Weights of a small GPT-style language model, trained from scratch on English Wikipedia.
Size: 12 layers, width 256, vocabulary 2563, 10.2M parameters.
Each number is 128 + 32 x the weight over its row's rms, rounded and kept within 0 to 255. Layers, rows and columns count from 0. The size above them is the row's rms in percent of the matrix's.

# layer 2 MLP down (transposed), 1024x256, rms 0.113, rows 124-150, columns 128-255
size [ 91 110 109 101 103 112 101  97  97 102  98 107  95  88 100 107  98 111  76 106 101  96  93 103 101 103  96]
[[111 111 179 158  75  60 132  86 190 114 106 142 125 115 148 122  85 152  71 138 151  88 132 131 208 146 156 132 129 140 177 156 165 117 132  95 149 112 132 149 121 103 192 167 142  78 145 179 124 149 134 165 123 128 117 116 146  91 145 187 115 152 123 101  73 126 151 160 141 112 150 156 153 116 227 121 120 146 119 147 159 130 133  70 117 116 167 160 171  69 133 158 107 118  45  76 154 164 154 101 116  21  99 146 156 150 160 121 146 114  85 169 132 107 141  99 190 122 128 150 137 129  92 170  84 156 146 133]
 [ 99 179 147 144 182 145 146 148 122 126 104 106 139 102 153 124 103  84 155 117  69 128 146 101 147 101  91 170 100 111 158 137 136 118  66  85 121  97 104 204 108  86  64  52 164 148 105 122 149  97  90 142  99 159 128 120 128  84 160 146 155  95 137 168 144 114 131 130 103  95  71  95 120 107 131 108 191 131 104 155 128 154  91 132 104 145  90 148 138 107 162 125 104  87 140 153  63 157  91  96 156 149 154 140  81 122 119 177 163  89 101 187 131 166 130 137  83 123 135  82  67 143 131 145 150 216 116 131]
 [112  90 152  63  76 127 147 111 135 121 109 147 111 107 112 119 176 152  97 178 142 162 110  97 135 127 131 144 110  63 141 123 149 172 109 109 184  61 138 202 138 103 138 116 139  87 153 141 168  97 113 142 117 156 141 116 122 147 133 124 127 110  65 152 132 109 147  95 105 196 113  88 134 109 128 107 138 107 177  64 135 172  79 151 120 176 172 142  62 150 111  99 137 126 155  65  94 123 143 105 110 121 151 101 147 146 185 119 114  76 151 140 102 158 117 173  92 131  78  97 153 110 156 126 137 119  95 146]
 [143  95  90 117 208 110 115 151  33 179 139 166 139  98  96 124  98 118 120 146  78 140 129  76 139 140 157 167 125 158 120  99 120 153 137 132  93 139 157 161 126 145 118 139  82 185 124  77 137 133  82 106 113 136  95  82 155 147 121 140  77 135 151  80 118  81 127  97 141  87  86 128 165 114  94 151 118 139 132 142 176 151 178 149 140 156 140 163 110 180 133 117  72 118 128 166 140 120 110 127 146 124 106 166 140 124 206  97  95 157 150 100 164 141 130 104 133 116 100 106 129 115 139  67  42 148 181 122]
 [108 106 132 163 155  67 196 163 149 145 186  96 128 119  92 131 148 173 146 129 119 127  64 113 112  72 125 168 148 100 152 113 163 131 162 136 138  86 133 133 158 143 125 119 109 143 120 199  76 117  76 201 103 121 124 120  94 119 141  90 166  99  97  71  65 133 163 111 180 161 149 128 112 128  93 113 165 117 153 114  98  66 129 103 158  98 122 138 161 171 168 113 139 158 150 119 132 151 118 165 153 209  90 157 100 117 123  92 152 120 107  94  91 124 111 155 119 189  92 135 143 131 157  98  81 130  97 169]
 [ 93 151 155 192 135  77 108 172 127 135 142 139 139 140 130 111 158  81 106 128 117 140 122  60 177  91 150 119  92  82 105 150 133  99 209  80 136 101 178 124 124  94 178 171 113  87 107 128  65 125 110 122  90 152 123  95 118  79 179  98 169 127 116 115 217  75 156 102 187 137  64 167 117 125 115 108 167 123 140 126 127 212 112 161 145  83 135 148  91 138  73 161 142  78 137 180 135 112  87 121 100 100 149 116  80 151  97 131 184 180  97 184  86 110 154 140 168 131 112 199 116 133 147 138 156 146 154 165]
 [143 126 153 114 149 140 110 149 139 141 113 175 138 160 108 130 111 108 136 119 137 147 162 121 145 170  66 107  53 130 190 130 167  96 162 119 171 103 158 177 125  97  82 128  80 120  74 176 136 123 132 114 163  70 142 142 119 147 113  83  99 158 129 108 107  97 132 172  90 137 122 152 167 177  88 121 169 130 132 108 151 161  84 144 117  92 105 106 122 146 126 100 176  98 140 145 158 131  81  50 126 130 138 152 221 134 194 174 177 117 189 150 122 131 117 125 166 173 114  95 135 148 172 125  98 173 103 152]
 [ 98 107 126 162  92 112 160  57 131 184 131 121 116 149 109  78 185  94  99 113 103 131 132 128 154 194 128 169  78 162 125 127 180 135 114 153 135  90  97 117 110 129 143 105 166 126 122 123  95 133 150 147 133 183 133 127 113 170  89  50 129 145 147 138  69 109 132 133 110  88  98  84 145 131 207 147 121 122 132 105 130 130  98 150 125 160  91 178  91 166 156 122 133 149 157 140 137  90 122  95 150  32  86 110  81 149 129 175 164  66 148  93 139 128 181 113 173 142 123 109 162 143 134 107 134 145 133 115]
 [ 94  86 121 147 141 156 112 145 195 116 208 147 174 166 142  99 143  92 135 104 127 133 120 142  95 156 125 133 164 140 153 103  86 157 107 131 157 103 148 142 146 157 101 121  97 123 112 137 146 139 124 161 113 157  83 173 179 113  97 139 111 103 158 113  30 101 106  70 139 193 144 134 129 132 105 112 155  50 112  93 126 119 137 136  75 154 179  99  92 133 152 134  86 142 180  75 159 124 163 143  98 138 182 133 148 193 151  82  77 103 145  95  83 138  91 157 136 119 118 129  93 134  84 120  90 165  99 113]
 [100 129 121 133 137  77 150 134 173 148 109 111 178 139 148 130 110 108  64 141  74  78 111 151 108  91 141 135 221 166  92 148 126 144 150 129 224  94  86 129  75 142 222 181 146 130  50 154 136 140  95 123 142 100 156 138 143 153 148 152 159  84 124 117 108  99 116 103  90 148 100 116 114  74 117 182 122 124 123 111 141 156 114 140 143 144 125 191 152 186 167  91 161 126 127 136 147 186  90 144 155  98 176  70 100 120 167 106 162 102 173  95 161 151 157  88 131 104 132 121  86 151 136 192 123 119 119 102]
 [ 82 113 113 179 196 114  83 149 112 128 112  82  78 137 142 114 124  86 181 132  93 125 118 147 185 119 162 140 134 144 152 137  90 108 144 156  88 159 195 137 135 112  96 130 169 139 111 130 166  68  95 179 147 102 146 133 168  85 182 133 141 146  94 116  74 133 103 115 147  72 132 125 170 166 109 129 121  96 103 139 127 144 171 184 105 148 126 106 136 110 147 144 187 185 109 119 138  64  96  97 121 160  82 102  92 163 128 146 154 151 222 130  80 103 154 122  62  97  79 141  77 166 120 122 156 118 139 130]
 [136 111 142 108  58 102 134 127 106 160 150  86  69  85 112 144  53 168 157  86 170 103 107 117 111 133 142 138 189 184 101 120 154 102 128 166 132 173 170 115 163  82  92 143 133 104  86 138  85 113 142 102 162  98  94 142  96  76 105 114 108 139 157 120 127 102 130 130 105 125 157 140  96 105 151 153 119 110 130 158 183 159 158 155 168 125  49 120 183 175 131 142 125 120 127 178  76 186 119 174 183 181 133 177 136 120  96 129 166 154 113 103 169 126 140 129 102 106  95 182 138 125 121 117 102 137  72  90]
 [160 156  93 148 136 130 146 116 119 132 147 128 132  92 107 127 116 166  89 160 104  62 151 129 165 121 131 159 136 107 101 108 112 151 208 211 173 106 143 161 141 109 126 122  98 106  98  88 147 120 126 108 156 200 123 138 174 119 123 120 143 171 101  64  42 131 115  75 133 146 129 186 113 124 159 119  86 104 160  56 157 104  31 117  95 150  93  82  20 127 184 120 116 122 171  91 109 133 102 113  94 168 142 154 154 191  97 102  95 114 108 157 177 109  95 181 151 128 112 164  67 167 136 157 137 122 148 145]
 [190  71 129 137 163 141 152 133 142 135 164 115 113 158  68 135 163  67  94 133 182 179 106 146 106 167 106  90 162 124  82 136 194 173 158 113 109 107 157 153  76 180 114 109 112 119  85 150 110 116 104 139 118 134 124  63 174  87  89 121  59 154 119 170 129  54  97 109  35 170 110 170 145 127 100 136 100  75  72  81 126 120 133  96 137 141 148  92 128 155 144  52 124 144  98  92  91  73 153  41 110 147  51 103 131 124 146 162  79 121  64 126 171 121 140  75 172 131 109 177 127  92 135 113 100 114 108 170]
 [ 94 139 105 140 180 140 135  65 125  99 144 105 105 133 165 178 129 105 217 129 105 183  51 129  93 171 108 107 165  66 139 132 161 150  54 126 104 179 172 122  89 117 103 115 122 201 134 157 125 119 154 139 132  97 114 103 103 184 198 110 137 154 139 120  89 159 131 113 102 139 136 100 149  59 145 114  94 117 168 122 103 127  83 153 129  72 131 166 119 166 100 106 142 103 144 142 134 136 116  99 156 169 128 119 160 144 131 136 172 131 150  88 106 205 143 175 125 114 110 136 113 194 114 113 175 165  75 130]
 [163 135 159 162 181 101 114 182 128 152 128  99 107 106  55 150 125  78 107 173 182 153 110 129 145 160 125 165 102 143  96 119 148 176 167 127 112 122 121 108  89 142  98 154 105 127 175 161 116  49 139 118 134 133 135  97 179 173 139 113 185  90 153 112 164  92 115 163 127 123  81 110 120 104 112 127 128 143 178 225  91 113 158 157 144 139 133 149 124 110 166 106 141 127  97 198 103 156  99 147  81  97 156 129 115 128 123 104 132 135 137  70 144 130 181 147  90 136 132 137 133 107 111 103  75 129 133  62]
 [133 133  83 119 115 199 164  76 106 131 184 181  80 114 157 164 139  91 144 111 126 116 162 112 123 140 138 117 135 140  97 115 169 141 130 192 158 139  83 154 196 124 161 136 160  53 127 142 171  95 159  88 127  92 102  86 109 135 124 103 157 178 134 109  93  80 150 110 136 144  96 136 131 101  62 149 128 122 126 176 136  93 100 135 157 131 126  92 133  75  95 197 136 140 149 144 106 166  96 152  89 161 104 147 139 170  87  70 112 151 158  96  84  92 139 106 139 114 154 111 170 122 203  93 158 151 137 147]
 [145 137 160 102 141 125  85 122 117 124 133 131  99 190 190 136 102 131 143 164 145 106 140 115 133 166 134 118 126 114 146 142 178  98 160 122  95 155 110 133 144  81 113 145 157 208  82 127 101 108 138 142 176 123 108 138 161 124  82 141  85 143  98 134  86  49 177 122 148  90 114 147 154  85 127 110 112 101  95 122 198 111 111 142 111 113 127 156 129 114 115 131 128  79 162  52  99 121  87 101 195 155 111 194 125  79 110 108 125  72 173  68 101  89  97 116  25  97 132  95 209  86 159 150 103 117 182 113]
 [154 132 113 111 105 111 133  86 119 146 168 131 147 137 124  81 126  97  90 154 176 183 131  65 171 172 101 100 128 175  95 166 113  98 133 182 119 146  62 152 101 140 104 109 145 123 155  91  92 145 138  75 138 110  96 101 150  74 149 171 199 121 126  95 107 149 114 132 171 154 182  67  99 116 165 107 115 125 119 142 166 157 124  81 109 174 109 132 205  90 155 186  97 119  87  93 109 151  71 149 158  65 136 167 154 104 113 200 190 137 100  96  96 144 168  74 123 142  76 118 100 152 154 116 117 208  94 110]
 [ 86 114 136 156 101 171 157 124 166 139 122 100  71 118  85 151 133 115 127 116 118 144  57 168 131 103  85 184  78  66 159 175 104  93 134 146 153 118 112 130 163 115 114 134 118  99 137 149  82 148 178 119 151 108  84 117 133 111 136 138 142 137 158  91 139 150 133 133 105  93 156 118  91 108 157 131  92 112 152  74 108 214 174 120 104 149 132  13 122 128 139 149 141 163 187 117 130  82  91 140  89 157 112 100 204 119 125  93 110 120 102 114  52 130 161 143 113 212 119 163 184 159 142 113 135 154 113 156]
 [ 67 147 164 138 103 152 164 141 111 104 127 152 129 142 148 128 116 125 145 132 167 148 123 126  99  84 117 225 130 204 156 169  85 156  59  91 133 134 106 102 213 163  88 126 176  93 161 142  55 145 169 150 116 107  92 161 100 155 175 125 112 144 133 106  60  92 148 116 158 168  73 139 130 105 155 107 120 121 129 117 164 159 155  94  87 117 113 124 116 117 125 156 137 107  80 137 124 179 197 112  62 159 142 192 137 147  99 143  95 125 124 130 127 114 136 157 159 172 168 131  90 180 131 129 110 133 119 111]
 [151  68  88  75 115  67 107 153 114 141 218  98 122 125  82 175 160 103 184  63 146  66 158 110 153 108 149 168 143 111 115 128 133 188 150 176  64 146 147  77 123  44  71  93 126 143 114 150 128 130  79 122 123 131 161 118 129 107 177 145 112 125 119 196  34 168 122  64 128 143 130 188 119  92 104 160 149  78  94 107 104 111 144 130  81 172 102  99 102  89 157 104 169 162 176 119 115 123 138  90 118 173 125 135 148 121 136 150 104 129 104 154 164 163 138 135 148 160 132 142 151 131 140 133  97  72 111  95]
 [104 118 102 105 197 152 147  84 143 156 114 150 189 123 149  87 180 121 104 111 121 119 124 124  73 166 152 107 151  83 131 194 103 150 142 156 139 159 128 142  99 100 183 142 174 137 100 124 143 102 106 173 138 137 150 111 109 107 141 113 179 188 102 153 106 119  82 162 117  89 189 159 107 163 107 115 104 127 122  98 108 182 123 154 119 123 149 187  98 108 138 112 121 153 143 167  79 171 103 162 149  94 126  68 117 112 147  99 141 167 106 101 144 134 155 133 105 161 106 112 132 147 123 132 135  94 175 111]
 [ 77 120 100 149 166 185 167 155 149 188 125  63 117  98 136 107 154 123 112 128 125 115 113 159 138  95 135 161 116 170 155 153 117 135 186 144 129 122 155 172 138 179 122 133 112 150  96  98  77 136  93 151 138 126  97  99 189 114 116  69 171 167 104 180 104 151 139 128 138 112 170 130 139  79 112 146  66 124  99 106 166  97 110 174 145 125 100 141 115  92 152 162  91 134 109 156 140 150 131 128 141  75 145 118 148 101 118 105 125 141 124 145 148 158  91 184 177 100 171 120 178 164 131 136 138 148 115 115]
 [151 123 112 159 122  69 147 123  80 139 136 127 119 104  91 146 212 105 149  80  87 125 119 127  70 102 206 226  76 150 148 168 114 157  87  89  79 153 154 165 160 170 162 138 137  95 134  97 103 116 128 108 102 171 178 120 120 143 151 155 157 118 118  92  76 138 159 104 103 101 140 139  98 209 162 146 116 113 187 115 143  73 134 102 129  83 154 171  96  77 157  93  90 151 140 141 143 148  55 181 148 152 148  86  95 140 129  90 145 139 113 187 150 145 156 151 157  95 135 105 125 148 145 119 123  95 123  99]
 [128 138 179 195 127 190 141 102 157 105  88 135 111 107 136 177 112 177  92 180 140 156 120 181  47  97 104 169 135 157 125  92 115 140 149 129 142  93 152 159  84 178 121 103 146 134  99 132 173 138 130 154 163 128  86 180  95 108 148  97 127  83 122 158 143 143 107  80 163 105 152 197  64 162 160 123 109 143 166 139 127  88 107 145 127  91 150  89 114 141 183 224 103 151 107  86 119  86 146 103 165 104 104  91 121 140 139 163 176 157 121 119 137 136 141 102 176  78 147 125 139 132 136  88  46 193 104 162]
 [119 100 146 179 131 108 143 134  91 157 132 100  72 128 181 137 114 224 150 106 110 127 137 116 152 201 110 148 110 187 135 132 114 119 138 153 146 145 126 194 175 118  82 121 114 163 166 174 126 133 116 172  98 132  77  87 150  93 135 111 122  66 179 136 140 116  84 155 116 114 139 169  84 141 146 135 142 110 149 209 148 146 113 123 152 175 122  81 155 133 119 133  90 111 139 131  76 109 171 147 197 226 136 144 119 130  83 125 120 154 128  99  96 102 178  96 107  93  85 136  89 120 121  81 125 111 150  97]]
# layer 2 MLP up, 1024x256, rms 0.111, rows 125-151, columns 128-255
size [111 105  96 102 110  99  87  96  99  84 106  95  96  99 103 101 109  81 102 101  95  97 102  98 103  90  98]
[[133 116 124  77 107 113 120  87 140 176  73 143 139  90 141 130 205 135  87  98 149  82 129 127 146 166 150  79 139 116 145 144 142  95 157 135 126 174 124 199 151  80 133 141 169 158 114 153 141  68 116 165 148  92  87 148 130 195 111 135 140 158  99 131 133 184 119 144 141 127 105 122  99 134 144 131  90 131 129 159 110 131 149  96 172  80 145 116 154 132 103  99 120 169 128 139 135 119  68 154 109  72  98 108 129 110 153 156 107 129 101 109 125 143 160 129 175 183 186  95 131 151 174 165  64  80 139 148]
 [ 78 138 112 130 118 134  85 131  99 129 107 115  83 140  93 117  73  91 121 166 155 200  78 137 147 123 173  94 149  79  99  93 118 178 127 201 171 200 131 156  95 108 151 150 151 149  90 100 119 146 160 140 164 182 148 144 111 117 156 121 104 120 117 147  99 176 122 110 133  98 138 129 119  62 166 123 102 134 159 163  83 160 117 160 141 109 114  63 174 130 169 140 101 194 169 114 131 133  90  79  62 110  94  90  98 125 135 199 152 111 106  93  46 167 123 168 112 118 101 129  95 172 147 125 128  79 124 196]
 [ 87  62  72 144 151 131 130 136  77 151 147 129 127 155  73 117 126 133  85 101  73 123 135 104 143 158 101 149  87 148 130 157 165  68 118 159 128 156 130 173 144 161 223 133 119  95 140  92 124 150  59 114 163 112  69  93 105  97 139 138 122 160 137 131 156 114 193 167  70  98 151  89 167  93 133 106 144 148 144  93 108 140  83  89 147 163 114 111 158 139  78 115 140 128  89 107 105 145 105 129  86 152 212 160 133 154 132 100 148 150 154  65 184 130 144 118 100 101 109 122 145 123 114 121 108 187  54 106]
 [ 72 123  96 158 133 106  98 108 106  92 150 118 114 144 196  66 223  79 104 140 151 161  93 127 187  97 110 123 123  97 169 114 144 169 142 102 179 188 124  81 114 107 147 155 137  89 110 143  69 151  99 124 157 124 120 101 103 180 175  78 135 140 135 124 115  96 120 181 152 129 153 109 114 128 140 106 126 138 163 135  96 144 137 125 107  36 154 170 165 109 156 108 108  74 141 136 136 130 120  91 134 115 102 137 133  93  91 125 139 110 129 182 139 159 110 152 133 117 112 108 200 162 158 147 146  94 160 134]
 [116  40 164  97 139 115 133 135  98  76  84 178  92 137 127 145 103 201 167 183 127 128 153 101 156 151 153  71 160  83 128 101 144 105 142 153 151 115 140 143 136 145 125  94  57 189 129 120  80 138 173 156 127  80  91 119  93 163 144 139 133 128 180  88 124 116 163 151 173  72 109  77 106 142 146 158 105 145 142 167 150  90  72  88 163 115 178 176  99 133  99 129 178 136 186 119 151 117 108 109 169  97 146 180 109 180 154 169 147  95 125 152 156 134 135  75 103 150 137 119  65 118 141 140 119 107 174 128]
 [169 133  80 113 143 103  88 130 140 131 166 108 142  95 117  77 173 122 144 103 145 112  83 170 130  96 172 133 103  89 111 104 142 113  94 136 140 100 138  80 118 113 165 170 179  87 173  66 133 130 124 115 155 178 143  93 120 165 135 191  98 176 137  69 149 103  98 149 193 124 192 169 142 110 166 155 130 131 101 107 112 118 118 176 203 117 136 106  78 133 113 147 126 157  93 170 115 161  95 106 134  88 153  76 128 140 109 144 117  82 148 100 161  44  76 145 107 189 186 138 121  87  64 164 121  62 157  93]
 [138 166 223 132 153  77 117 135  87  66 130  78 149  96 118  70 211 120 169 112 140 119  59 156 135 128  86 119 122 131 156  96 116 189 146 141 108 110 116 103 165 128  97 182 157 138 115  85  23  68 186 168 124 150 128 198 127 121  70 113 121 126  99  98 117 133 109 120  85 128 128 127 151 111 123 160  98  89 189 145 119 174 112 126  85 117 159 130 168 103  93 178  96 162 138 148 142 145 157 111 131  71 157 134 123 137 159  97 175 103 147 113 134 163 141  84  89 130  81 114  80 117 111 135 158 158 116 154]
 [ 64 102 120 145 135 125 133 146 123 189 179 120 129 164 118  99  54 148 137 125 152  92 216 145 155  74 140 132 165 134 141 152 121 133 154  77 130 143 134 108  98 114  94 103 141 171 144 140 104 165 158 109 161 157 100 157 139 137 118 132 182 144  79  73  87 132 154 143 127  95 125  95 141  87 137 115 129 161 122 157 105 145 173 125 176  93  65 155 137 143 137 140 108  58 134  95 109 106 190 159 121 192  96 167  91 142 149 129  73 129 143 163 121 126  92 171 151 168 107 108 114 140 161 152 109  97 142 112]
 [156 119 102  86 173 125 125 184 125 144 136 119 199  90 135 123 125 161 218 129 107 119 194 200  98  77 155 142 127  99  96 124 173 110  89 100 102 120 125 135  75 127 117 104 118 103 150 149 110 136 101 130 138 201 131  90 184 115  80 116 119 120  88 162  87  88 142  73 145 107 136 152 112 181  59 164 132 109  86 119 129 154 125 218 151  53 155 114 195 118 138 135 117 114 131 145 143 130  95 156 173 152 121 115 145  91 168 124 136 155 103 149  99 111 155 161 156 102 139 112 128 109 132 202 159 108  99 108]
 [140 118 137 118 147 106 169  63 178 104 122  82 109 170 125 100 144 134 121 179  85  48  67  84 103 179 136 149 150 147 133 125 154  74  77  97 118  87 166 107  69 138 119 141 130  99 162 104 119 140 131  91  71 139 132 106 122 172  60 104  76 147 142 125 106 155 179 171 152 119  87 120 172 108 139 110 148 154 116 104 170 127 142 115 122  89 165 164 110  75 153 139  91 199 150 149 172 155 153 145 192 121 100 139 114 112  83  98 120  88 142 129  98 138  99 174 122 152 202 135 178 135 111 104  67 127 162 162]
 [117 140  78 125 115 145 139 116 136  99  80 116  89  85 171 126  84 154 151  69 136 106 171 150 117 139  57 139 146 172 144 189  58  85  59 132 112 164 129 162 176 189 128 156 142 126 166 117 152 143 143 124 137 145 173 145 136  72 110 135 141 124 147 108 141 133 120 160 158  96 132 187 160  97 108  66 187 130 103 105 171  95 157 145 173 126 113 140 133 115  84 144  88 132 104  77 134 181 127 119 131 130 139  66 169  65 123 127  98 128  56 151 146 106 135 134 101 149 140 155 176 144  80 145 147 152 145 124]
 [136 148 106 148 134 132 181 127 101 140 165 165 190 118 151 139 142  87  91 131 135 109 196  71 149 138 125 149  91 189 182 125  66 144 159 162  75 108 147 155 137  74  81 121 123  95 165 117 103 114 191 129 136 147 105 182 117  81  44  77 131 136 116  77  89 165  36 115 134  82 121 160 106  75 141  56 154 158 160 106  99 184 145 129 190 126 114 138  76 167 138 136 107  81 139 167 131 146 108 134 113 132 117  73 157 123 152 132 131  98  90 118 129 164 138 130  84 112 145  88 131 128 122 160 145 135 121 148]
 [152 191 155  90  72 112 116  90 106 162 104 166 161 118 118 185 136 169 118 111 130 172  77 141 121 136  41 157 100 121 160 137 134  96  94 112 126 148 101 166 127 186 129 107 151 125 103 111 128 155 153 111 213 107 178 144  77 123 116 154 156 110 138 108 117 116 141 144 135 186 155 167 135 207 151 119 124 203 112 123 120  54  95 165  89 130 121 132 106 128 138 198 136  83 184 151 195 154  78 145 130  18 161 132 149 176 160 156 188 102 189 103 157 143 122 112 101 145 105 157 186 153 130 111 141 119 139 165]
 [142 100 125 109 145 108 132 127 114 144  84 141 149 128 128 150 198  96 100 115 115 148  89  64 190 216 126 120 113 111  85 157 129  95 124 106 127 163 196 134  99 151 140 158 140 176 137 102 155 155 122 121 159 107 118 121 143 120 150  47 120 135 163 122  81 130 144 168  77 154  66 138 116  53 176 167 202  70 104  64 124 153 138 128 118 116 133 150 103 151 150 101 105 148 197 121 148 138 150 131 174 132 102 213 172  68 177  94  84 175 121 119 106 112 166 131 117 127 129  99  47 143 101  82 179  69  75 151]
 [116 184 118 191 104 141 146 129 102  97 117 179 118  64 125 152 161  94 149 177 118 214  95 167 105 150 166  80  84 112 109 137 123 170  87  78 150 161 119  98 135  49 166 166 128 187 157 151 132 134 101 175 164 180 147  82 146 161 147 100 105 164 161 132 133 117 130 134 100 144  61 146 152 132 161 152 130 118 112 167  95 106 173 137 108 121  59 144  67  99 118 183 153 118 109  88 115 135 148 139 118 111 128 126 100  88 114 111 118 155  51 152 144 174  99 158 127  92 121  40  81 112  92 111  72 160 127 118]
 [102 142  84  91 113 139 107  83 129 178 123 143 146 152 136 137 157 144 138 104 148 110 155 155 104  93 121 148 187 120 171  91 107 100 156 134 116 124  78 107 127 118 137 149 143 155 137  82 169 117 165 128 138  83 167 141 109 177  79 159 132 138 181 148 173 163  96 160 107 107 133 140 136 106 130  69 139 116 188 201 154  96 128 104 112 146 169 147 181 127 112  93 128 119 113 116 118  69 168 141 176 193  98 115  90 144 103 162 128  97 144 104 103 113  99  67  90 126  84 169 185 167 140  83 152 175 105 117]
 [190 111 154  61 192 129 120 156 111 151 191 191  93 151  44 137 122 116 154 129 185 117 170 108 138 173 153 147 141 141 139 137 126 171 133 114 185 143  54 131 122 117 121 146 143 145  96 114 182 109 180 144 117 146 172 116  95 119 132  57 113  99 131 109 137 114 167 167 183 125 134 139 139  88 117 170  76 177 107 180 164 118  86 127 128 134 108 100 157 123 115 133  92  90 108 119  87  99 112 155  81 166 175 200 142 128  73 111  95 129 139 100 127 132 137 175 124 146  82  68 143 140 137 177 111 200 148 135]
 [ 94  99 128 109 124 144 121 129 122 156  66 115 136 149 198 122 104 135 169 106 141  86  94 117 131  98 170 166 144  72 178  74 139 162 154  93 143 164 197 124 114 144 166 131 173 115 109 167 147  91 124  81 178 140 135 157 112 118 136 150  96 104 177 126 156 175 134  93 121 187 113 188 143 115  97 160 108 132 145 138  37 146 119 169 161 150 149 148 147 125  90 157  97 119 194 184  99 120 180 116 132 121 158 175 152 142  89 165  96 151 136 129 125  77 137 148 114  95 119 117 141 132 124 157  53  93 117 135]
 [ 58 134 115 114 161  83 112 179 127 104 103 137 120 149 154  95 103 148 138  74 132 139  94 121 147 146  81 149 100 126 107 141 119 142 146  85 111  73 170 144 120 114 187 144 133 127 159 115 107  98 127 201  90  98 139 153  62 128 106 147 124  59 131 113 110 121 115 229 108 119  96 173 109 114 126  89 142 128 138 120 161 137 140  68 174 104 159 155 135 136 140  89 132 123  89 100 118 134 136 161 134 138  73 194 164 156 169  82 107 119 117 165 125  74 148 119 145 102 109 140 131  80 106 167 205 126 143 167]
 [188 114  85  73 111 148 150 105 144 116 135  49 109 112 113 104  74 115 167 101 132 105 123  81 146 163 194 176 119 182 125 147 116  87  97 131  83 116 164 119 114 144 129 122 164 113 134 104 153 127 152 127 127 147  91 156 136 138 101 164 178 140 123  94  85 105 189 138 114 142 119 179 166 167 129 122 172 136 146 141 177 100 156 113 142  84  74 126 138 117 121 119 128 125 154 109 122 192  72 143 112 155 132  96 124 159  91  65 125  96 106 120 162 134 198 157 100 119 161 151 108 102 144 124 137  70 201 165]
 [137 155 142 102  83 162 178 128 107 138  82 111 112 100  81 168 129 151  87 127 120 217 127 113 127 175 112 146 111 185 112 130  81 139  88 193 127 169  81 115 125  92  96 155  87 112 119 134 150 146 139 144  72 104 161 147 118 157  99 237 231 149 115 142  83 157  81  46 193 117 176 179  86 138  87 106 129 110 126 154 149  85 109  67 128 107 129 136 151  93  86 122 110 148  96 109 122 141 155 173 126 142 162 107 160 123  75 137 190 187 176 132 115  98 132  85  95 197 128 121 147 154 121 107  96 113  70 126]
 [ 49  69  84 146 156 144  92 131 103 106 104 144 155  92 139 135 160 106 156 154 105 165 113 160  84  98 150  88  99 122 116 135 153 145 127 108 134 120 167 140  69 125 129  97 128 114 146  81 147 120 144 202 128 117 192 143 174  86 146 104  83 168  90 129 149 111 104  69  95 111 146 171 126 214 133 172 127 127  96 137 146 156 166 155  81 102 114 112 137 124  98 146  82 131 114 159 139  93 128 198 126 129  51  99 142 105 167 121 120 130 114 162 153 117 135 167 170 132  91  62  88 127 126 145 165 144 135 112]
 [108 151 126 137 117 145  91 161  81 153  92  63 140 137  70 122 132 125 153 133 128  63 136 133  85 170  60 144 154 117 141  56 201 169 106 121 141  96 161 111  69 191 149 118 132 113 140  92 170 128  86 148 135 143 125 162 100 105 138 136 121  88 101 116 155 200  64  89 120  95 100 114  43 136 137 129 103 129  81  98  84 168  96  60  97  88  60 150 123 127 183 127 110 132 154 108 125 121 149 104 117 141 172 106 146 126 107 150 140  94 101 187 162 159 152 178 106  87 123  99 142 144 173  45 112 144 159  84]
 [109 167 125  75 138  66 147 133 108 182 120 111 128 153  99 115 184 124 105 125  85  86 130 146 144 152 137 141 100 176 154  59 138 124 117  92 185 139 162 171 107 156 101  95 120 151  96 136  83  95 149 139 105  91 155 136  49 166 122  44 151 154  90 113 143 107 137  53 113  69 167  68 138 135 114 129  97 165 101 142 150  95 110  77 157 107 174 132  80  67  93  83  91 143  86 160 158 110 100 175 138 180 105 108 109 131  86  32 117 161 124 143  99  94 161 147 146 146 133 111 131 162 125 106 169 152 108 141]
 [143 119  85 169 163 170 129 138 143 149 154 122 156 186  85 149 131 124 143  83 103 139 152 115  83 183 123 112 132  80 182 107 148 109 142 132 184 131 138 167 101 169  75 130 138 197 126 140  80 108 162 141 147 150 119 129 189 113 122 110  66  87 216  97 123 169 107 116  67 114 141 163 111 137 198 142 137 127 126 120 154 168 133 173 150 119 109 138 133 137 151 180  80  84  97  85 130 159 196 140  86  77 144  89 176 101  82 153 167 113 129 121 167 156 139 177 155 167 120 123  97 149 131 142 159  56 124 154]
 [123  99 129 107 149 181 162 130 121 140 122 162  72 136 103  48 167 133  83 170 187 104 165 117 209  84 152 192 170 129 130 135 147 107 118 102  52 140 140 149  96 120 113 117 126  95  81 135 148 143  90 123 163 143 128 186 122 126 192 139 123 150 141 119 106 123 111  63 151 112 158 182  92  93 129 102 176 105 113 123 144 110 143  87  80 124 150 133  50  69  99 174 151  69 150 161 208 135 140 112  72 132 150 127 166 108 117 105  79 174 135  96 120 117 142 124 112  97 118  92  78 114  62 155 167 117 118 172]
 [165 110 145 127 119 136 101 207 106 143 147 115 152 156  40 130 166 129 113 163 108  61 127 185 112 118 149  80 148 176 133  83 134 127 151 100 186 102  75 118 136 109 114 141 148 104 142 138 187 147 157 102 171  85  96 123  93  78  93 113 145 168 156 184  60 115 125 179 138 143 108 151 121 115  88 134 160  72 148  60 173  70 156  93 128 139 122 135 120 131 129 119 234 140 116  82 134 110 152 122  81  64 158 144 147 154 106 129 122 100 170 115  76  85 124 119 122 101 125 116 101  96 130 190  87 124 146 147]]